Weights of a small transformer language model.
Architecture: LayerNorm before each block, learned positions, attention and MLP in parallel.
Each number is 50 + 10 x the weight over its row's rms, rounded and kept within 0 to 99. Layers, rows and columns count from 0. The size before them is the row's rms in percent of the matrix's.

# down: layer 21 MLP down (transposed), 1152x192, rms 0.158, rows 941-957, columns 96-191
# up: layer 21 MLP up, 1152x192, rms 0.154, rows 942-957, columns 96-191
down941 103:30 48 62 51 37 48 48 50 52 54 43 51 53 48 33 42 51 61 74 47 62 46 47 70 30 42 60 29 67 55 52 47 47 53 47 57 53 58 60 41 48 55 50 67 43 62 40 42 45 36 70 50 46 63 42 54 25 59 61 47 55 52 34 62 48 49 48 26 44 56 55 71 56 48 45 34 57 50 41 45 45 51 47 39 56 45 52 50 64 41 58 50 42 44 68 55
up942 102:42 50 34 71 56 55 37 51 55 44 66 71 19 69 45 51 68 55 55 55 39 59 66 49 50 54 40 56 65 37 32 37 60 42 49 35 46 50 50 62 44 35 50 47 66 50 56 67 39 42 45 38 52 69 45 42 34 48 57 43 48 51 62 42 51 38 41 49 65 62 54 42 39 54 50 54 29 44 55 79 54 33 38 44 44 38 56 45 41 76 59 55 43 48 62 53
down942 108:47 34 51 79 57 47 58 53 73 49 49 57 37 51 34 51 59 67 42 33 33 43 60 53 64 39 67 47 54 47 36 51 48 43 56 33 47 35 52 63 45 56 40 56 64 53 39 49 42 50 47 57 52 46 33 39 49 61 49 62 66 61 60 50 49 47 38 62 44 49 56 65 43 66 29 40 38 49 45 58 49 53 57 54 41 54 47 55 58 29 50 39 67 59 49 54
up943 090:48 41 59 60 66 47 55 43 21 63 49 58 39 53 38 60 28 48 63 41 48 41 53 63 48 45 50 49 50 28 49 67 36 39 48 52 33 39 55 45 36 37 63 68 57 42 40 39 55 62 55 48 44 37 58 58 56 56 51 53 53 38 63 50 52 60 47 49 69 38 70 58 48 51 49 64 61 39 61 53 52 54 54 34 39 43 51 31 49 51 48 40 48 54 55 53
down943 085:37 63 39 43 27 46 59 56 59 55 56 47 49 62 43 52 63 34 23 58 65 52 52 41 54 59 52 41 38 61 56 52 44 64 62 39 64 43 43 45 52 59 42 48 52 54 46 56 57 36 56 58 41 40 33 55 41 48 28 59 39 52 62 52 43 48 55 47 46 60 31 26 47 49 52 49 62 53 30 40 45 55 63 77 52 68 32 49 39 57 56 53 42 45 50 46
up944 099:37 55 44 44 50 51 45 64 43 37 53 60 60 64 45 52 53 43 73 48 50 62 49 42 62 66 37 53 37 43 17 65 45 60 38 35 44 55 45 55 34 50 53 41 60 62 44 55 47 42 54 51 45 66 51 29 50 59 51 53 55 38 48 37 56 42 47 37 68 55 37 70 61 56 50 51 25 58 63 57 48 41 41 40 58 40 59 55 70 59 57 39 47 40 52 50
down944 089:50 43 51 29 46 68 53 47 53 39 61 52 37 41 47 30 39 63 45 60 33 54 53 55 56 44 58 55 25 49 59 38 59 63 49 43 37 47 63 36 49 54 38 41 44 51 60 37 52 45 58 38 50 65 45 60 41 53 49 49 42 44 30 59 36 63 63 59 49 39 68 45 47 52 51 39 55 45 23 52 51 41 73 55 39 47 76 53 59 33 62 46 51 44 43 46
up945 106:54 59 51 43 57 48 45 56 48 42 54 45 59 71 44 46 38 55 65 48 38 62 61 21 44 63 54 48 38 41 45 39 61 60 58 41 38 61 38 63 42 51 48 45 61 60 42 46 52 46 33 48 46 58 43 31 37 53 62 48 46 35 55 49 57 47 63 61 68 44 65 34 46 51 63 69 48 60 44 62 55 46 36 48 59 61 59 38 57 45 53 55 40 43 46 76
down945 103:52 45 51 49 45 43 52 58 36 47 52 61 41 41 46 47 57 64 40 54 72 38 51 57 51 53 45 63 70 31 57 44 55 24 43 41 48 52 53 53 51 47 39 86 51 59 46 61 61 48 54 51 49 45 51 45 44 48 51 48 50 51 39 40 64 47 22 62 48 56 42 54 55 46 49 37 47 54 49 40 49 49 69 43 52 56 64 50 70 30 53 43 44 82 48 47
up946 101:51 69 47 62 33 51 39 48 50 50 60 54 56 49 45 41 36 57 52 32 48 61 75 40 63 68 48 59 65 64 56 51 35 47 48 48 37 40 45 39 48 24 46 62 64 71 49 41 49 41 36 52 57 53 51 47 41 57 44 61 45 52 54 36 46 45 64 57 53 51 53 63 31 51 53 68 35 50 68 41 43 54 25 48 58 35 54 31 54 53 47 50 39 55 55 64
down946 096:58 33 51 51 60 48 52 61 45 46 47 54 56 50 54 41 58 40 63 64 57 45 33 57 49 41 57 45 50 52 51 45 69 40 50 53 72 49 57 53 47 58 68 41 51 46 53 59 43 52 51 60 51 41 36 51 47 61 54 43 41 45 52 67 57 49 38 64 57 51 48 41 53 53 43 39 57 45 43 49 65 61 54 54 52 50 23 49 38 40 53 41 55 47 57 27
up947 107:61 43 49 34 53 50 52 66 41 43 55 36 51 54 40 41 58 28 48 61 55 74 70 52 69 58 55 41 43 59 45 33 46 37 57 39 43 53 53 48 45 35 55 48 34 49 41 51 50 48 37 55 43 50 56 59 53 43 41 52 60 32 63 64 55 45 77 46 42 56 59 59 61 53 58 38 53 45 71 45 62 39 55 31 47 62 55 50 58 39 49 43 44 62 61 49
down947 112:45 58 56 45 43 63 53 41 65 53 49 48 54 43 47 61 28 51 63 41 58 55 57 41 60 49 35 54 41 59 63 48 57 30 46 50 42 35 50 41 61 70 55 27 76 31 52 44 33 45 54 40 47 41 41 36 57 43 52 44 40 36 67 47 61 52 53 34 51 52 29 55 51 39 37 63 63 58 40 40 80 60 52 61 42 44 47 37 65 52 42 54 66 53 51 59
up948 104:51 50 41 33 46 44 54 52 49 51 60 41 58 51 66 37 47 40 41 51 36 46 44 49 37 30 55 60 55 55 62 55 50 66 56 39 49 55 43 52 45 62 48 53 40 55 46 55 39 59 46 53 47 44 67 69 41 68 48 54 47 50 66 47 57 53 63 46 36 40 53 55 42 55 46 46 57 47 40 49 55 45 31 47 50 58 59 49 44 31 57 45 51 41 36 61
down948 114:54 51 40 50 53 52 44 41 63 43 61 66 40 59 43 38 40 49 38 47 61 36 47 38 47 45 45 37 49 62 43 49 57 29 40 52 41 47 50 50 42 43 59 58 43 58 42 65 55 52 65 35 50 56 54 44 59 42 31 42 64 37 29 59 52 50 66 53 52 51 44 54 42 54 50 40 56 32 66 63 63 57 43 72 53 55 49 62 63 47 47 48 53 59 30 44
up949 103:66 44 41 69 54 48 50 55 49 58 63 41 40 74 37 39 58 44 39 51 45 50 48 61 52 30 40 41 43 39 46 58 58 40 38 38 50 46 51 56 27 49 56 49 44 49 45 62 52 34 30 59 55 53 57 47 53 39 47 47 56 51 61 75 65 50 55 43 43 44 42 29 59 46 41 48 46 62 57 60 49 56 64 61 61 48 61 53 48 44 65 34 43 32 68 46
down949 112:65 52 65 50 33 42 35 55 37 54 59 60 54 59 53 39 53 54 42 33 52 31 39 48 44 72 49 43 57 56 64 52 47 41 56 47 49 30 48 39 49 38 53 38 46 50 41 57 65 52 61 60 40 43 49 54 50 44 61 54 52 28 61 27 42 59 65 42 50 64 48 62 56 37 46 38 50 58 61 49 43 41 48 39 71 49 55 55 38 54 47 70 51 60 42 66
up950 089:32 56 54 53 45 39 57 50 40 54 48 56 38 51 50 53 37 59 60 44 68 41 46 51 43 47 46 52 50 63 41 54 43 43 16 52 59 35 42 47 53 40 55 63 69 55 39 50 44 68 68 54 38 62 51 49 50 52 38 45 49 37 58 49 48 47 63 67 45 61 54 51 58 35 57 60 48 62 50 40 48 34 56 43 49 54 55 54 51 50 36 53 45 53 61 55
down950 092:69 48 31 55 48 42 55 49 58 41 57 38 45 44 42 44 40 36 42 51 34 54 61 47 61 26 44 49 49 43 63 36 69 58 54 44 46 63 52 55 54 63 47 38 32 42 52 49 42 49 43 54 48 35 69 50 49 46 56 47 57 60 34 62 55 61 50 38 47 56 47 57 41 62 44 44 32 46 44 60 50 52 60 56 56 44 88 50 59 38 42 53 65 41 57 63
up951 106:35 62 55 47 64 45 72 46 51 45 54 51 54 66 46 40 64 49 54 57 59 63 47 39 42 46 42 66 61 59 42 36 38 43 49 56 44 22 31 50 48 28 70 43 47 62 32 62 54 56 49 43 51 48 40 54 59 55 43 46 69 44 66 48 63 53 65 43 45 50 48 44 50 37 49 65 55 48 40 47 55 35 47 44 30 61 52 49 56 59 53 49 23 49 59 63
down951 108:55 51 57 34 45 43 57 60 45 38 40 52 42 42 71 45 64 53 60 37 27 44 53 39 45 56 48 41 56 58 53 39 45 36 47 48 32 43 49 47 55 49 34 33 54 38 51 56 57 47 54 61 57 75 56 58 60 39 56 59 45 49 79 42 40 44 50 36 33 51 52 49 49 39 53 56 42 61 60 59 28 46 54 32 55 44 56 53 42 58 44 41 49 41 42 64
up952 101:56 46 45 41 60 69 55 59 47 57 46 49 36 53 41 47 62 33 53 45 54 64 55 56 56 52 41 40 57 52 66 45 41 55 48 41 57 60 62 58 43 51 46 48 41 46 27 48 38 49 44 47 54 59 71 38 45 32 42 50 11 43 58 65 58 36 58 57 46 42 51 65 51 64 45 46 60 37 39 44 62 54 31 40 49 47 56 53 40 47 57 66 38 44 39 49
down952 101:45 49 53 60 48 51 44 30 46 63 74 46 61 57 44 51 47 41 45 54 52 36 45 42 41 66 49 62 33 57 47 43 54 44 44 54 39 31 36 28 58 42 44 35 62 38 57 55 52 44 47 52 50 53 51 62 49 49 58 43 59 61 56 55 61 59 56 39 36 50 38 40 61 37 56 69 48 72 47 42 60 35 67 45 29 48 41 47 52 44 54 59 53 59 36 41
up953 101:71 33 54 41 33 52 50 54 49 37 66 60 43 47 33 53 37 49 45 38 42 48 32 40 45 49 47 59 53 54 68 38 53 44 37 58 41 58 50 44 39 37 50 55 67 63 51 55 56 46 48 42 50 56 48 43 53 59 51 42 47 41 62 38 66 55 61 68 59 41 57 49 39 49 54 60 55 58 50 57 41 31 17 58 46 66 56 48 45 36 47 58 51 32 60 58
down953 098:48 46 50 39 59 47 32 68 52 58 41 46 48 62 51 45 43 56 54 61 46 48 45 42 46 44 38 16 40 50 59 49 55 57 56 31 54 36 58 51 37 54 45 56 57 51 41 43 46 54 45 55 49 59 42 55 46 55 50 63 34 38 58 40 57 52 51 52 28 38 50 49 53 66 34 56 64 31 34 46 52 55 66 38 60 45 74 48 47 67 40 48 50 49 73 36
up954 100:64 51 48 63 55 46 42 28 47 44 23 50 38 64 50 24 64 63 64 56 50 56 36 44 53 49 46 38 52 65 62 36 40 44 23 52 41 38 38 41 45 46 50 56 48 48 50 52 65 38 43 54 30 46 39 49 46 49 51 48 27 41 60 52 62 46 48 65 56 40 54 50 56 52 49 49 50 45 63 48 50 51 43 36 61 65 59 37 33 56 54 64 44 51 42 67
down954 112:59 56 35 40 57 52 59 53 81 56 53 46 50 45 45 56 46 53 45 57 57 55 39 61 53 43 62 50 51 50 46 55 39 32 61 52 56 49 53 49 58 54 50 47 60 30 60 59 58 42 57 52 52 58 45 37 62 55 46 43 47 67 39 45 48 59 62 36 49 58 52 50 53 39 64 53 63 56 46 52 58 54 58 41 58 39 50 38 31 46 49 57 58 47 51 50
up955 101:49 57 41 45 63 63 67 62 45 30 45 67 41 60 30 43 45 36 63 42 43 42 42 63 53 66 47 48 48 48 41 47 50 68 39 43 47 51 66 46 44 46 30 48 52 56 47 50 49 57 40 39 68 53 40 48 16 51 31 50 43 54 57 53 57 56 58 37 74 47 53 56 43 44 54 58 55 51 44 46 45 37 43 36 58 64 58 45 54 37 62 65 50 43 63 40
down955 104:45 46 41 57 54 48 36 50 56 47 49 54 44 43 62 43 47 58 48 60 60 49 52 63 76 63 39 68 50 44 23 38 50 70 39 51 58 66 28 48 68 60 39 40 32 49 45 53 56 50 53 72 42 45 45 55 58 39 35 51 46 45 43 49 54 54 50 51 56 58 55 41 36 57 55 32 49 57 40 59 38 39 72 62 54 52 69 45 37 60 68 62 43 48 53 45
up956 104:47 41 40 43 52 62 54 64 38 51 73 31 36 71 51 41 41 33 65 49 54 59 52 50 51 47 43 59 58 77 36 45 57 51 44 40 42 66 56 42 49 45 63 50 47 42 43 44 57 43 52 51 39 53 52 44 38 54 52 58 52 41 63 65 80 56 60 58 50 59 50 47 48 56 48 52 44 43 50 40 46 56 46 46 70 32 56 38 36 39 50 63 42 47 51 63
down956 115:63 55 64 67 59 39 52 47 49 40 48 33 74 47 47 46 23 46 55 54 51 35 50 36 46 49 57 53 51 63 37 51 70 43 63 46 47 54 35 46 61 68 47 41 52 55 26 41 54 58 35 56 50 40 31 69 52 38 52 53 52 59 69 54 45 55 40 52 49 61 56 42 41 56 58 58 49 57 52 35 53 46 28 37 43 32 57 66 45 48 61 32 52 47 46 64
up957 113:26 47 64 44 48 51 67 55 51 41 39 53 33 50 45 61 53 46 44 53 48 48 46 35 57 55 60 49 57 48 58 46 42 43 62 49 60 43 54 45 42 42 55 57 58 56 42 70 52 79 44 51 46 49 50 53 53 62 48 61 61 31 56 24 54 48 46 48 56 55 56 49 46 47 56 51 41 45 34 44 57 51 42 53 54 57 55 52 56 51 71 51 33 58 50 56
down957 129:57 30 66 41 50 41 53 53 64 46 42 43 38 51 50 62 32 65 34 46 58 41 36 61 73 58 60 43 58 36 58 53 64 47 52 48 47 49 68 42 47 47 36 34 46 60 61 63 36 39 62 55 66 43 51 62 55 50 28 50 46 24 71 55 58 44 44 34 53 57 35 39 43 44 56 55 56 41 39 75 45 49 43 46 51 66 75 51 48 56 47 61 54 52 46 76